Weights of a small transformer language model: rotary positions.
Each number is 200 + 30 x the weight over its row's rms, rounded and kept within 0 to 999. Layers, rows and columns count from 0. The size before them is the row's rms in percent of the matrix's.

# layer 7 MLP up, 256x64, rms 0.214, rows 99-135, columns 0-63
098,182,227,166,164,204,231,236,215,171,246,202,171,174,151,173,179,247,173,187,234,240,184,181,250,159,175,180,224,211,222,229,200,156,181,200,194,181,215,248,223,166,165,193,212,220,142,204,221,165,204,193,217,194,219,197,128,246,227,222,216,171,167,188,267
102,212,191,245,169,184,242,251,203,205,162,206,219,243,221,266,238,218,203,154,135,207,224,223,215,209,222,190,184,203,219,179,237,205,188,183,194,216,203,177,198,222,133,178,207,206,171,251,222,221,139,181,286,158,182,195,218,218,195,223,191,209,172,192,243
114,167,222,177,263,239,197,145,186,153,237,190,200,235,166,206,119,237,224,216,231,228,193,197,199,148,197,173,222,158,202,197,206,218,184,206,253,203,240,185,214,163,210,247,201,190,197,207,211,176,173,254,218,227,228,178,204,194,206,184,270,238,212,161,188
089,174,192,201,199,248,196,220,193,208,192,182,142,215,209,176,185,201,239,208,203,224,244,185,233,154,251,230,207,207,188,226,220,248,167,199,193,124,175,158,210,176,218,213,184,183,223,207,149,262,253,128,235,197,171,218,227,233,174,223,239,180,175,185,210
094,216,130,151,215,176,153,205,145,205,170,225,166,209,231,238,243,194,182,213,184,217,207,198,259,225,184,211,143,227,240,198,224,168,191,196,220,169,219,178,241,190,166,181,168,207,238,180,148,226,177,206,232,203,228,157,216,214,164,154,205,160,188,248,191
107,176,214,235,173,259,153,214,194,181,160,158,123,244,140,202,212,197,200,234,234,177,176,178,173,207,206,198,214,192,173,186,220,176,214,152,178,177,222,175,182,229,171,228,194,182,204,171,180,185,182,160,203,243,220,122,213,208,229,243,188,241,168,188,161
104,167,171,194,230,218,194,148,216,214,222,214,250,181,251,146,174,202,193,228,200,221,163,240,210,175,190,242,137,182,228,224,217,227,211,223,210,229,181,222,213,157,167,208,223,236,234,257,226,185,221,216,193,266,204,140,229,214,216,227,193,204,164,166,156
105,232,225,253,191,191,169,188,213,187,210,171,215,154,240,197,231,225,183,209,157,148,208,181,198,150,185,144,226,206,261,182,238,165,219,200,251,235,170,152,235,207,174,213,246,190,188,244,226,237,199,168,222,191,244,164,169,187,200,186,183,218,213,246,161
110,206,229,222,238,169,223,178,198,198,173,236,198,158,209,242,206,185,149,146,236,205,219,236,188,189,233,128,220,191,168,215,178,204,207,205,231,197,189,218,179,204,213,265,214,185,163,231,168,181,228,161,257,180,183,192,178,184,179,272,159,219,226,259,211
128,231,202,214,199,187,156,167,199,228,264,143,184,236,236,213,208,228,209,164,212,175,181,228,166,193,191,195,195,225,238,242,208,143,260,164,254,222,172,205,169,182,178,186,219,273,222,198,243,204,184,194,215,218,187,183,209,221,244,146,206,171,235,159,202
108,202,179,196,181,205,187,252,235,184,273,285,182,208,182,164,217,198,194,208,229,216,178,189,197,208,180,248,199,235,214,195,184,223,150,152,198,234,170,168,214,191,200,196,179,157,175,237,206,209,182,262,171,126,174,181,185,160,216,206,180,153,157,203,192
093,214,180,204,251,182,157,213,184,226,154,177,141,191,224,181,220,157,162,209,237,254,220,177,194,146,193,176,232,221,155,196,167,208,229,174,189,193,160,184,185,193,231,198,223,161,170,200,180,195,148,190,163,183,198,199,218,198,262,145,193,213,215,173,277
094,193,212,180,224,177,159,220,185,207,176,205,201,181,149,195,156,255,137,221,176,159,169,211,191,238,240,249,172,210,187,225,204,146,147,165,178,223,171,229,219,228,197,165,161,213,192,237,224,182,221,146,165,234,187,148,244,218,226,173,204,227,214,188,171
096,150,183,258,267,184,178,217,181,194,165,199,192,205,217,160,222,215,173,172,247,203,226,219,212,239,214,242,223,227,200,231,224,216,157,227,203,205,164,159,200,177,146,183,249,165,148,198,190,224,257,171,189,240,225,197,203,181,179,178,224,193,267,226,189
085,248,204,230,221,206,166,140,228,195,232,202,209,214,206,252,227,159,217,167,223,221,232,211,215,188,165,224,194,158,145,185,179,230,209,226,211,232,196,218,194,220,271,215,233,203,205,222,180,214,123,202,200,143,162,229,214,223,149,177,211,235,187,149,207
107,243,189,173,223,191,217,208,229,178,225,203,195,209,221,238,206,208,220,159,209,222,213,215,191,240,166,150,214,185,137,244,158,169,160,171,215,125,165,244,220,194,176,195,232,243,259,227,228,212,193,204,233,219,253,229,180,242,180,171,180,212,184,154,225
083,190,176,224,165,176,196,233,249,130,172,198,224,187,155,220,187,202,176,153,174,143,206,240,174,179,250,200,245,173,228,224,208,157,238,214,213,205,195,177,208,128,204,171,227,214,183,215,228,225,258,188,242,214,226,161,198,177,189,224,225,176,155,204,177
091,236,254,238,137,195,228,195,194,166,263,191,230,225,180,228,228,214,199,137,219,274,173,182,209,188,167,198,205,208,205,174,191,183,218,232,254,232,259,244,177,168,223,242,232,161,200,231,235,165,205,193,206,218,181,196,175,182,170,207,178,229,180,202,206
089,228,204,172,166,190,113,267,172,223,153,178,158,220,230,175,171,217,184,174,231,217,214,228,152,165,199,174,172,208,203,279,198,195,193,191,231,197,193,196,243,199,210,193,202,161,237,206,197,170,252,258,180,248,186,173,215,175,190,224,215,190,222,209,181
105,243,189,238,224,117,235,192,133,188,212,162,206,240,189,213,197,225,165,168,229,189,215,131,154,176,160,219,271,178,208,227,197,177,208,225,208,216,195,193,153,233,190,246,229,212,215,242,210,211,201,172,198,209,215,206,208,231,219,217,177,244,164,198,226
099,193,230,165,153,178,174,152,233,222,190,191,217,206,226,214,177,197,183,195,205,187,195,142,152,289,217,250,215,243,190,210,169,161,156,236,189,225,192,204,174,243,226,233,217,190,179,205,230,231,186,224,180,138,175,157,172,244,198,204,167,167,180,228,203
102,229,180,137,149,178,177,162,185,185,205,188,161,167,150,181,211,152,212,228,205,274,171,208,210,200,205,216,146,190,180,225,224,182,178,249,203,177,230,201,204,233,232,244,199,182,227,217,208,121,216,220,205,183,217,228,244,183,182,187,251,247,193,214,183
098,181,185,183,191,207,171,224,212,187,238,262,249,264,183,187,213,195,201,207,241,182,206,165,155,204,207,193,209,215,130,247,261,194,187,184,157,172,211,276,198,193,198,221,198,219,228,200,200,190,211,162,229,170,203,249,147,175,215,166,240,184,235,160,202
099,221,173,203,220,184,161,175,167,219,175,220,263,214,234,193,180,229,170,180,181,212,165,234,192,163,180,143,209,273,230,201,183,182,154,182,207,159,131,151,233,156,211,225,215,195,245,207,234,192,191,213,212,186,180,210,193,221,160,179,263,158,204,200,223
099,197,172,216,206,190,238,256,187,251,184,183,207,199,163,250,285,189,162,214,213,187,249,209,217,175,217,149,227,174,198,237,194,164,194,213,199,213,182,231,261,220,198,206,223,170,134,248,179,233,186,206,236,203,181,181,197,185,166,217,188,244,214,202,142
103,186,247,195,238,231,170,206,192,165,180,194,189,226,178,209,199,199,196,167,221,153,201,210,230,167,252,205,173,180,192,209,164,271,234,216,211,238,191,218,181,260,205,239,179,211,220,205,255,222,152,167,231,141,234,186,233,210,182,176,182,210,250,269,203
122,227,245,140,210,183,217,215,214,155,237,198,171,165,246,208,207,156,197,264,206,225,245,192,164,174,175,202,193,204,143,172,197,200,159,211,157,179,177,176,184,140,213,216,155,164,234,172,218,154,211,223,201,146,171,179,177,202,167,198,175,228,208,157,195
094,184,200,159,220,202,199,216,151,176,192,193,155,193,174,192,166,195,230,219,202,235,146,236,177,188,279,196,162,210,226,229,205,217,194,192,128,201,208,240,178,193,220,206,203,265,223,223,225,215,176,253,254,186,169,209,170,259,198,175,199,249,174,221,172
096,201,254,172,195,263,194,214,231,281,201,189,173,247,209,196,148,175,159,262,140,193,232,194,219,185,228,194,226,176,239,206,190,213,211,175,196,196,208,234,160,219,192,201,168,227,198,218,249,197,174,233,153,200,193,193,171,144,175,192,233,215,250,189,199
093,182,209,199,227,179,160,234,235,174,203,221,237,178,191,172,229,198,195,231,134,173,181,147,167,207,201,223,208,198,196,174,245,241,200,235,236,162,265,225,177,243,136,175,166,209,206,207,198,162,209,219,168,177,179,177,239,170,130,240,217,209,205,203,168
086,167,158,210,214,214,206,216,195,176,196,152,186,239,114,186,264,180,210,247,243,201,171,165,201,229,241,163,190,209,182,228,201,209,196,198,226,203,214,198,149,170,155,221,208,200,127,230,167,218,182,224,195,158,149,210,188,175,188,199,131,189,203,194,202
100,257,233,214,192,185,199,192,213,200,219,172,209,176,244,231,201,157,183,175,193,219,214,221,156,238,230,124,192,214,179,197,166,214,211,221,213,201,198,192,171,166,200,261,196,133,232,236,197,182,152,260,210,212,212,199,191,188,229,194,288,182,161,164,197
104,224,194,188,218,166,156,189,226,181,190,212,194,256,210,176,216,189,123,185,262,187,170,194,204,221,192,181,139,232,210,196,214,170,255,194,164,191,149,185,182,146,183,163,170,176,221,236,205,181,248,211,201,264,186,194,191,239,192,179,187,177,131,211,204
105,176,226,180,181,195,188,215,181,216,173,215,218,166,198,198,205,145,128,169,211,191,181,260,181,197,143,226,237,214,213,176,221,214,194,230,275,194,137,192,171,233,199,222,236,214,220,198,202,221,171,176,177,206,147,205,195,122,175,190,201,161,252,211,207
117,253,176,211,174,177,220,118,229,212,197,208,197,171,168,233,236,208,188,221,166,196,173,204,223,216,162,217,155,155,187,180,168,254,231,178,179,192,213,259,143,219,221,227,229,194,207,225,227,199,161,218,183,222,142,193,238,169,227,216,220,261,205,214,182
113,196,189,218,210,140,233,163,196,202,226,240,199,298,208,232,179,218,230,205,228,222,175,182,204,163,169,214,171,203,215,195,200,158,184,226,164,227,229,137,182,190,237,197,198,194,213,190,254,216,206,196,201,173,269,156,168,152,174,165,186,211,216,169,238
098,193,186,214,186,246,197,222,193,158,171,201,222,177,162,148,199,204,191,200,241,151,197,175,199,196,205,144,182,148,213,212,167,229,167,189,172,229,212,218,258,140,213,200,218,184,159,249,199,236,170,157,253,183,185,174,231,198,241,233,218,233,175,133,189
# layer 7 MLP down (transposed), 256x64, rms 0.0956, rows 99-134, columns 0-63
104,218,176,192,188,171,208,148,216,126,182,163,221,221,212,178,207,232,183,212,203,201,193,179,201,154,160,184,168,141,216,236,252,202,153,177,154,173,228,208,199,216,233,217,169,205,225,194,194,177,171,164,167,174,234,215,179,158,214,182,182,199,107,173,163
096,222,164,150,247,221,167,156,204,217,216,222,216,211,201,177,172,202,131,227,212,198,187,238,203,216,256,263,184,223,194,174,174,180,183,192,183,242,198,198,237,215,199,190,248,262,146,138,169,161,232,196,178,208,234,202,200,187,171,210,146,204,202,224,173
107,176,205,234,217,214,184,149,197,220,216,207,181,214,217,238,161,212,228,251,210,188,188,197,291,185,189,206,200,208,141,170,143,170,213,134,203,151,229,247,199,202,210,206,214,184,223,193,212,162,178,212,153,159,175,190,240,150,151,190,208,188,159,208,185
085,186,174,222,250,168,225,133,185,202,230,285,190,167,224,204,200,240,163,167,163,188,184,173,216,188,215,194,250,220,233,153,199,194,239,180,218,159,172,236,178,202,194,210,181,242,201,174,216,193,175,162,149,196,227,189,175,183,220,181,165,177,269,202,221
098,204,208,198,196,236,202,159,193,176,196,168,251,208,171,216,139,250,231,163,190,143,178,169,205,198,202,155,238,205,210,252,200,263,177,179,207,187,186,174,218,248,202,204,208,204,198,199,241,173,222,206,162,207,173,208,192,180,180,283,202,253,144,165,219
098,188,179,135,178,211,175,171,172,152,215,200,198,196,199,247,180,216,206,216,199,176,167,162,197,202,206,280,218,256,148,177,203,208,121,200,198,195,208,223,225,227,193,178,237,260,199,237,217,217,168,215,211,163,180,206,229,133,166,218,209,171,173,190,220
102,200,204,220,175,211,217,178,193,195,186,207,168,155,198,282,163,218,240,238,181,174,174,176,190,237,182,257,137,184,146,216,164,195,211,184,190,177,229,138,137,178,182,168,192,210,178,226,201,213,189,186,212,186,170,214,208,154,250,192,214,217,262,181,177
093,170,223,219,180,191,216,194,201,190,246,189,158,169,198,226,216,200,203,163,193,230,233,206,221,197,185,232,210,193,245,222,244,190,222,220,163,226,231,227,172,117,182,186,218,267,211,144,198,155,255,250,225,152,224,212,215,201,207,191,246,180,158,167,237
110,197,179,168,224,154,164,161,167,236,242,218,252,242,225,179,223,227,168,215,185,205,211,224,183,197,226,208,232,284,207,223,156,159,196,163,187,211,186,191,218,232,184,146,192,219,193,249,227,217,139,216,226,195,208,211,195,201,181,193,211,183,177,178,118
124,199,215,189,250,203,187,181,174,199,187,182,154,165,254,236,230,190,227,181,176,193,143,194,226,251,210,191,193,186,240,219,192,183,177,161,266,211,224,174,172,211,146,207,172,168,219,199,177,111,238,193,156,192,214,174,175,190,208,208,260,173,206,237,189
104,200,243,191,230,249,148,205,189,188,244,177,200,231,187,218,156,135,191,206,184,215,201,173,197,187,240,211,279,186,315,221,248,196,189,212,237,203,204,221,201,230,220,170,201,238,222,170,200,223,201,167,197,243,192,178,192,233,187,204,209,208,189,215,226
095,225,217,223,146,195,159,244,136,149,128,262,239,206,161,212,188,214,202,209,175,199,180,213,189,196,174,211,226,252,205,247,157,221,249,223,226,208,167,193,230,212,201,228,214,195,174,209,238,160,234,214,240,185,212,168,168,214,213,223,219,188,158,230,195
103,214,264,179,164,175,222,188,219,197,184,202,191,203,233,218,177,165,166,258,204,236,230,182,176,178,163,220,211,172,205,171,150,181,184,185,220,149,199,161,210,244,240,260,163,209,185,211,180,220,140,195,240,197,147,187,141,211,179,219,197,196,218,255,170
099,217,197,225,176,250,214,219,195,136,215,154,284,240,224,202,244,209,211,188,249,198,174,209,177,174,224,204,175,197,205,181,178,195,227,165,271,161,164,249,170,220,235,230,218,170,208,213,172,184,214,171,176,147,200,208,176,256,196,190,214,231,217,175,197
092,149,251,218,205,208,183,174,248,205,194,199,210,173,179,218,201,236,213,168,150,208,154,192,170,222,223,206,176,204,205,221,202,198,155,170,227,218,217,159,228,190,147,200,158,180,188,178,225,197,217,146,157,257,259,172,191,204,245,216,163,262,179,207,142
093,216,195,174,174,159,215,200,220,209,256,208,200,210,173,311,227,195,199,205,230,251,180,222,209,239,232,191,247,195,111,147,189,163,222,157,244,173,222,210,192,193,216,206,178,208,191,201,193,232,209,211,204,199,203,202,170,174,237,186,213,207,227,145,195
098,239,219,188,212,213,192,234,143,259,170,214,206,271,176,207,223,212,183,182,194,181,176,238,229,142,199,211,198,195,230,216,159,187,203,161,178,276,201,240,194,213,224,208,186,225,220,161,181,169,209,211,168,201,137,229,211,197,199,220,251,156,226,223,146
097,218,160,218,196,176,189,205,203,218,177,191,206,195,256,177,173,131,171,264,146,197,186,232,176,241,232,197,186,284,190,250,233,199,219,152,178,227,186,195,161,222,178,168,173,224,158,220,206,229,178,200,208,132,175,199,174,170,169,189,214,187,196,200,174
094,175,191,244,183,182,221,165,252,227,174,251,179,243,206,225,197,247,186,183,153,223,208,151,215,239,147,195,286,214,172,160,221,210,194,235,195,205,202,213,246,206,235,222,174,213,162,221,224,207,211,184,227,209,186,249,185,162,179,196,167,248,212,232,230
105,204,124,214,225,229,122,212,183,214,211,204,199,165,260,151,173,184,206,159,215,221,227,163,212,179,193,182,212,225,208,141,174,236,189,207,191,223,228,220,173,200,195,262,208,223,189,229,213,188,156,266,215,182,177,147,205,231,213,196,194,239,225,175,173
101,199,230,231,218,262,244,220,243,183,153,207,202,161,204,142,243,168,209,170,196,220,162,199,245,227,228,175,191,239,190,167,212,179,275,205,206,185,181,222,202,227,208,189,175,193,137,230,266,230,221,182,186,175,196,228,217,199,200,204,194,245,180,176,151
106,251,199,206,189,183,250,203,227,214,244,227,196,249,207,186,267,212,236,143,236,216,185,260,152,224,198,124,221,162,193,224,202,195,240,184,181,170,190,197,204,220,242,207,165,186,212,205,175,278,200,219,182,156,208,199,187,202,181,211,233,236,193,183,185
096,231,194,227,205,179,217,211,183,213,178,172,186,193,199,179,146,214,239,198,176,136,234,206,204,184,250,244,234,183,185,158,223,199,217,212,175,211,213,181,256,195,163,218,217,204,227,189,164,191,176,211,203,168,183,138,184,247,226,207,161,173,91,172,189
104,195,207,257,188,187,275,223,207,179,188,251,206,198,175,259,196,161,182,188,207,184,202,237,244,160,226,210,183,144,211,189,187,148,230,229,187,188,225,229,210,179,262,174,168,206,178,203,179,233,184,205,189,189,240,124,208,214,205,187,241,199,199,140,177
100,228,206,263,271,171,190,186,191,203,148,184,197,178,217,177,179,197,177,197,164,170,182,214,215,180,196,238,243,215,212,242,186,146,182,200,204,216,200,188,133,201,211,199,173,162,177,218,163,230,244,196,149,181,226,218,194,139,183,165,243,232,260,216,170
115,163,189,210,230,153,217,257,156,162,240,187,197,153,175,178,267,147,206,237,159,181,204,186,241,191,181,200,238,223,200,209,201,168,165,169,195,210,171,212,196,155,205,132,276,202,191,195,165,240,198,165,215,195,148,216,182,217,198,222,209,207,184,213,205
114,221,209,197,218,212,199,221,195,235,213,196,159,238,218,180,137,222,187,167,127,197,241,219,189,201,229,181,224,220,194,216,147,161,189,165,208,165,160,208,161,183,211,216,243,199,160,225,162,234,189,230,158,229,192,258,159,196,165,175,240,170,149,170,171
095,228,192,230,257,222,218,183,217,209,179,218,252,215,186,236,168,196,243,257,243,235,234,191,184,173,227,183,230,129,201,179,203,197,143,138,215,211,246,169,197,197,148,191,185,167,218,224,194,211,201,175,178,203,169,186,209,140,254,199,165,169,187,212,211
097,144,150,207,214,208,146,222,157,220,249,196,206,211,153,210,210,163,232,194,251,227,222,253,174,200,230,202,192,219,162,228,249,234,269,255,202,204,183,153,219,185,203,181,249,183,139,197,172,211,190,177,229,233,221,212,220,215,172,202,194,204,185,208,175
095,200,212,265,208,175,176,183,196,226,239,144,143,167,183,181,235,166,185,204,203,195,229,215,281,189,221,181,194,221,162,209,183,222,195,197,190,208,148,223,162,192,225,234,178,203,215,172,226,186,164,143,175,242,202,226,185,192,168,145,186,179,212,224,272
090,241,197,206,225,178,144,189,211,208,193,270,249,164,217,165,197,193,189,212,204,218,189,233,244,201,175,216,247,156,196,220,149,233,255,212,163,196,176,175,173,209,169,209,221,197,194,211,220,203,239,199,164,190,286,228,188,214,222,191,239,200,138,171,236
098,177,158,202,187,217,215,172,226,173,181,213,271,252,219,167,194,190,187,141,201,214,206,186,190,174,147,196,271,245,220,247,240,225,206,227,156,205,202,204,194,204,225,168,203,193,134,213,204,195,193,210,247,185,188,245,211,227,242,242,181,185,162,232,159
091,193,226,213,216,205,191,190,209,202,227,181,253,240,175,192,234,228,211,176,230,178,206,215,210,189,245,235,208,216,172,208,206,169,172,151,177,230,189,195,209,198,260,238,160,235,195,221,207,293,237,204,227,198,185,222,159,271,188,140,223,254,224,204,231
110,205,268,149,213,177,196,210,168,203,236,173,250,189,223,187,183,218,136,227,161,201,190,248,198,213,204,156,171,154,175,174,183,192,222,203,234,193,169,202,195,210,152,194,188,218,147,205,246,264,192,233,168,208,222,197,215,229,201,152,154,154,211,224,164
114,214,182,218,252,149,185,217,181,240,209,188,262,180,207,176,160,205,196,195,230,239,265,166,229,119,188,210,210,195,192,208,215,183,184,186,194,235,192,218,181,161,261,209,222,187,218,159,235,186,198,219,197,184,233,184,268,199,160,262,205,180,159,193,194
109,225,186,240,153,206,199,234,245,219,150,159,215,176,240,205,191,228,230,195,187,220,188,226,215,220,170,198,199,203,213,192,237,161,224,184,204,225,167,211,211,227,156,221,229,207,160,211,156,216,268,183,259,237,175,235,159,201,178,212,117,160,195,239,185
# layer 7 MLP gate, 256x64, rms 0.203, rows 100-135, columns 0-63
101,193,250,269,214,172,182,193,185,195,166,171,227,190,217,177,176,214,250,166,157,180,193,123,195,214,191,170,220,195,255,173,210,180,216,195,188,197,217,255,176,234,216,199,200,169,251,164,245,194,210,174,159,166,139,237,190,198,181,205,183,230,200,140,197
096,210,176,238,213,208,174,128,179,163,194,206,179,226,178,180,242,197,203,193,187,236,224,191,195,209,200,214,196,242,170,171,194,176,187,253,189,168,232,199,178,226,233,181,197,165,167,205,200,262,233,201,152,194,200,207,283,160,150,223,249,265,224,197,167
094,178,140,164,215,268,159,168,168,168,182,180,183,240,174,208,205,244,193,186,204,196,223,180,229,237,164,180,243,254,178,179,249,167,212,186,242,186,167,187,181,175,219,229,174,161,141,229,227,213,162,202,207,228,207,192,186,211,206,239,220,172,156,169,238
096,233,225,196,211,217,220,245,188,170,242,238,195,197,221,204,137,190,198,195,198,190,157,192,240,156,217,240,221,175,190,241,198,221,229,255,179,182,218,253,250,190,201,190,283,238,162,192,217,237,223,167,136,219,217,160,185,223,198,178,186,176,183,168,188
104,209,191,166,243,210,179,222,195,178,186,196,217,159,271,210,219,190,209,233,165,167,233,178,209,219,219,215,205,229,150,190,223,185,149,222,182,193,186,203,255,253,170,190,242,232,152,248,183,230,185,216,214,205,184,199,206,103,178,204,244,173,231,171,185
105,176,151,168,168,168,221,226,187,172,215,192,245,207,199,232,196,220,210,195,234,214,200,240,174,190,180,186,134,156,191,190,210,184,124,273,198,217,240,182,189,196,165,182,202,243,122,179,213,198,226,215,230,178,206,196,239,187,157,220,243,170,215,169,228
099,158,191,230,243,241,193,180,193,198,181,195,148,223,207,232,188,200,243,261,181,170,200,165,209,217,196,166,164,229,214,241,238,232,179,141,201,187,159,213,222,125,201,221,149,180,200,220,189,173,220,197,194,167,116,218,204,193,154,222,207,210,215,226,225
105,162,193,167,199,200,153,178,148,226,200,194,206,211,232,174,132,208,205,199,213,223,199,161,164,220,187,175,251,182,222,197,212,168,147,203,205,225,214,198,125,186,252,160,218,181,188,170,164,209,215,197,142,172,274,191,174,158,198,157,235,208,180,203,209
109,178,207,252,163,190,202,219,211,224,223,189,148,209,167,189,161,185,127,183,203,185,190,151,188,239,157,219,221,179,241,248,184,170,196,195,239,149,163,226,217,206,131,203,169,225,222,231,222,209,200,187,208,232,164,227,180,195,207,136,227,222,159,215,160
106,223,229,161,208,217,194,146,189,200,278,233,189,202,221,151,234,192,178,179,165,154,234,194,167,216,220,219,205,253,201,224,197,183,236,208,165,224,230,227,231,226,151,258,243,193,226,232,194,237,187,209,192,207,269,187,170,190,167,202,205,202,177,256,222
097,174,180,268,234,205,239,192,240,183,199,190,204,208,241,208,194,220,225,218,174,222,223,215,216,203,230,206,179,190,196,181,196,229,203,180,210,175,113,135,170,203,226,205,208,230,184,146,226,252,185,177,171,225,200,213,192,169,249,133,210,160,200,172,134
100,231,231,210,197,169,221,215,184,237,252,245,238,174,177,219,172,226,201,176,211,182,168,216,162,215,165,208,168,250,233,214,166,174,167,183,218,198,155,227,179,167,251,165,186,225,259,211,164,170,199,243,206,214,153,210,228,168,130,206,192,214,220,183,252
090,210,145,233,187,241,217,200,224,192,233,181,202,191,198,251,175,214,190,204,200,212,242,171,166,163,210,226,260,179,288,207,229,199,206,204,228,229,195,213,199,144,219,147,143,245,237,200,190,203,185,182,204,151,167,178,206,242,192,226,236,210,174,157,174
101,177,249,250,186,183,226,219,158,191,238,210,197,180,205,200,229,184,179,190,190,195,175,235,200,210,227,160,189,234,206,182,195,194,138,239,203,204,172,129,286,209,214,179,256,192,202,167,208,162,215,206,153,203,221,178,160,148,217,185,192,188,196,213,126
097,245,157,204,212,178,236,193,229,203,181,231,193,179,258,210,233,200,231,201,212,171,204,159,186,203,204,155,198,292,226,124,205,205,181,156,224,183,173,220,203,211,219,188,253,191,189,154,207,188,182,174,187,224,171,185,235,221,209,226,167,163,193,271,223
093,157,195,220,185,152,206,196,198,162,237,196,201,147,200,161,189,192,243,219,215,164,275,217,237,214,206,206,227,169,138,161,180,198,215,234,223,159,248,225,195,208,170,199,215,183,99,222,200,201,241,195,229,202,210,202,170,173,189,236,198,200,216,234,229
096,212,201,229,202,176,209,216,128,172,190,203,225,206,161,224,227,195,198,205,201,157,162,231,150,233,177,203,238,228,228,242,219,141,239,181,174,192,138,177,218,195,198,223,174,202,215,157,168,209,196,198,175,155,147,198,165,194,215,198,224,180,288,223,166
095,232,208,198,205,181,182,134,237,224,160,199,147,165,193,192,238,224,181,180,153,164,199,215,127,171,234,201,169,173,199,174,192,171,184,201,241,189,211,196,172,201,211,158,216,248,182,191,170,262,136,235,176,217,178,228,168,206,201,170,239,217,249,218,192
093,182,222,207,186,198,192,226,201,190,200,275,141,206,252,223,229,210,178,193,197,281,189,201,223,160,197,191,202,265,250,203,195,194,200,193,171,169,171,231,227,179,187,217,174,223,218,203,215,140,241,190,199,194,188,128,168,202,163,162,208,241,199,250,180
106,188,176,201,147,191,226,185,131,198,145,183,220,192,182,160,193,219,203,209,249,206,229,223,239,129,189,192,207,220,206,231,254,213,150,200,228,214,152,226,206,170,213,237,208,211,135,188,214,173,242,188,195,242,179,162,190,218,205,229,219,204,248,256,201
100,195,245,195,213,261,193,198,197,221,222,236,217,210,217,211,240,171,223,182,143,155,231,178,167,196,221,201,204,214,193,198,156,170,238,148,195,165,261,232,174,164,173,172,172,194,188,129,190,243,196,179,160,174,189,233,147,164,175,189,157,238,193,184,189
097,218,178,238,209,230,205,239,144,221,147,263,171,177,174,171,212,232,261,206,185,221,276,214,207,176,180,201,247,200,192,174,200,160,212,237,189,248,178,214,272,161,185,199,196,162,207,197,165,198,216,191,191,178,210,201,182,166,225,188,182,190,235,237,155
106,223,139,208,282,202,163,158,212,186,175,204,122,170,210,236,189,179,268,191,210,250,163,199,190,203,205,190,210,215,170,195,200,209,166,233,235,191,214,153,188,185,185,239,194,149,209,254,135,203,196,206,224,207,208,183,237,231,203,203,185,186,182,232,209
095,199,191,187,125,177,201,186,218,210,195,204,142,172,212,200,210,211,229,193,156,170,230,158,220,210,183,230,188,226,219,175,222,146,204,208,166,211,189,152,200,198,152,224,172,277,177,179,208,204,249,172,234,212,241,249,243,123,220,212,229,186,210,191,182
111,174,202,215,189,239,136,175,171,208,218,155,193,214,189,214,178,177,183,230,215,161,174,162,144,204,151,235,132,262,199,177,223,164,226,210,161,202,203,161,176,172,220,212,209,183,204,201,179,170,187,196,153,230,187,212,256,236,218,212,173,195,160,257,232
108,227,149,231,218,236,210,158,213,234,164,201,184,215,205,233,200,257,203,139,211,209,194,152,229,214,234,219,220,216,180,230,210,238,195,221,213,178,196,239,171,225,206,172,232,192,98,226,179,208,223,188,244,253,214,191,250,175,194,194,227,164,175,220,215
107,190,186,194,135,168,210,207,212,238,197,165,213,216,133,187,194,223,213,186,179,239,209,202,199,241,220,169,179,174,199,215,139,211,204,255,196,205,174,178,195,174,215,225,197,214,193,219,257,226,197,208,234,173,180,124,159,208,200,157,179,183,101,187,198
103,191,210,229,197,159,217,217,235,217,229,216,210,187,176,128,160,233,142,181,175,211,190,204,226,155,182,195,197,199,160,234,240,132,210,220,189,194,234,253,141,203,161,202,196,196,166,184,171,144,233,166,180,154,235,248,196,176,170,196,199,224,179,222,215
095,200,242,208,237,188,192,174,252,162,171,215,191,196,193,118,197,204,228,233,190,150,188,231,211,172,256,157,211,205,167,238,206,180,254,174,161,195,170,241,198,169,190,144,175,216,201,207,141,202,162,191,218,221,209,182,248,232,175,196,217,153,171,214,188
091,252,209,239,181,157,153,222,149,175,184,161,189,145,211,166,156,224,200,205,183,238,225,226,197,182,174,214,197,185,231,223,151,202,194,194,160,170,220,135,127,202,202,155,192,218,210,234,219,225,196,224,185,222,224,235,243,183,220,149,171,211,223,174,179
099,179,147,194,202,180,221,270,173,227,175,207,143,221,202,199,158,213,174,225,219,208,224,173,192,196,200,187,258,262,206,193,218,247,153,228,146,193,233,221,168,235,180,194,255,202,220,173,213,188,116,223,212,191,234,217,174,168,211,192,217,206,195,190,165
102,223,256,225,214,200,165,212,178,191,210,217,212,204,242,201,209,197,188,212,198,147,220,231,196,214,207,127,150,177,217,181,246,149,197,173,170,153,176,201,193,284,194,206,173,227,159,190,149,255,191,192,196,226,126,186,201,209,204,215,184,173,241,209,182
104,207,232,163,169,176,169,165,238,235,166,181,171,193,254,221,179,236,221,212,161,196,204,185,177,184,201,182,149,200,188,147,232,222,188,237,209,231,208,242,169,224,170,193,223,208,162,237,236,243,200,254,197,209,244,179,146,229,164,180,200,212,146,150,172
103,195,223,184,203,233,207,197,159,196,190,199,187,213,201,203,205,254,166,162,235,246,226,170,189,123,192,153,233,181,192,206,211,218,168,182,194,168,209,181,188,180,137,170,176,310,196,219,219,187,178,158,202,237,207,240,197,187,218,200,240,222,242,222,230
104,255,201,230,221,160,192,176,266,191,242,190,198,166,151,185,185,263,185,208,227,232,169,171,199,202,153,206,190,214,208,205,106,257,185,187,162,208,264,200,189,193,132,216,199,224,228,205,186,223,193,196,201,185,191,194,221,175,200,219,234,226,197,177,229
101,188,187,231,199,217,150,181,156,223,230,206,235,228,229,186,219,205,209,129,218,207,218,217,177,211,165,208,240,166,239,243,226,209,221,191,201,155,154,223,205,252,186,270,187,218,217,224,263,204,256,198,174,229,239,232,196,152,194,201,192,209,235,205,153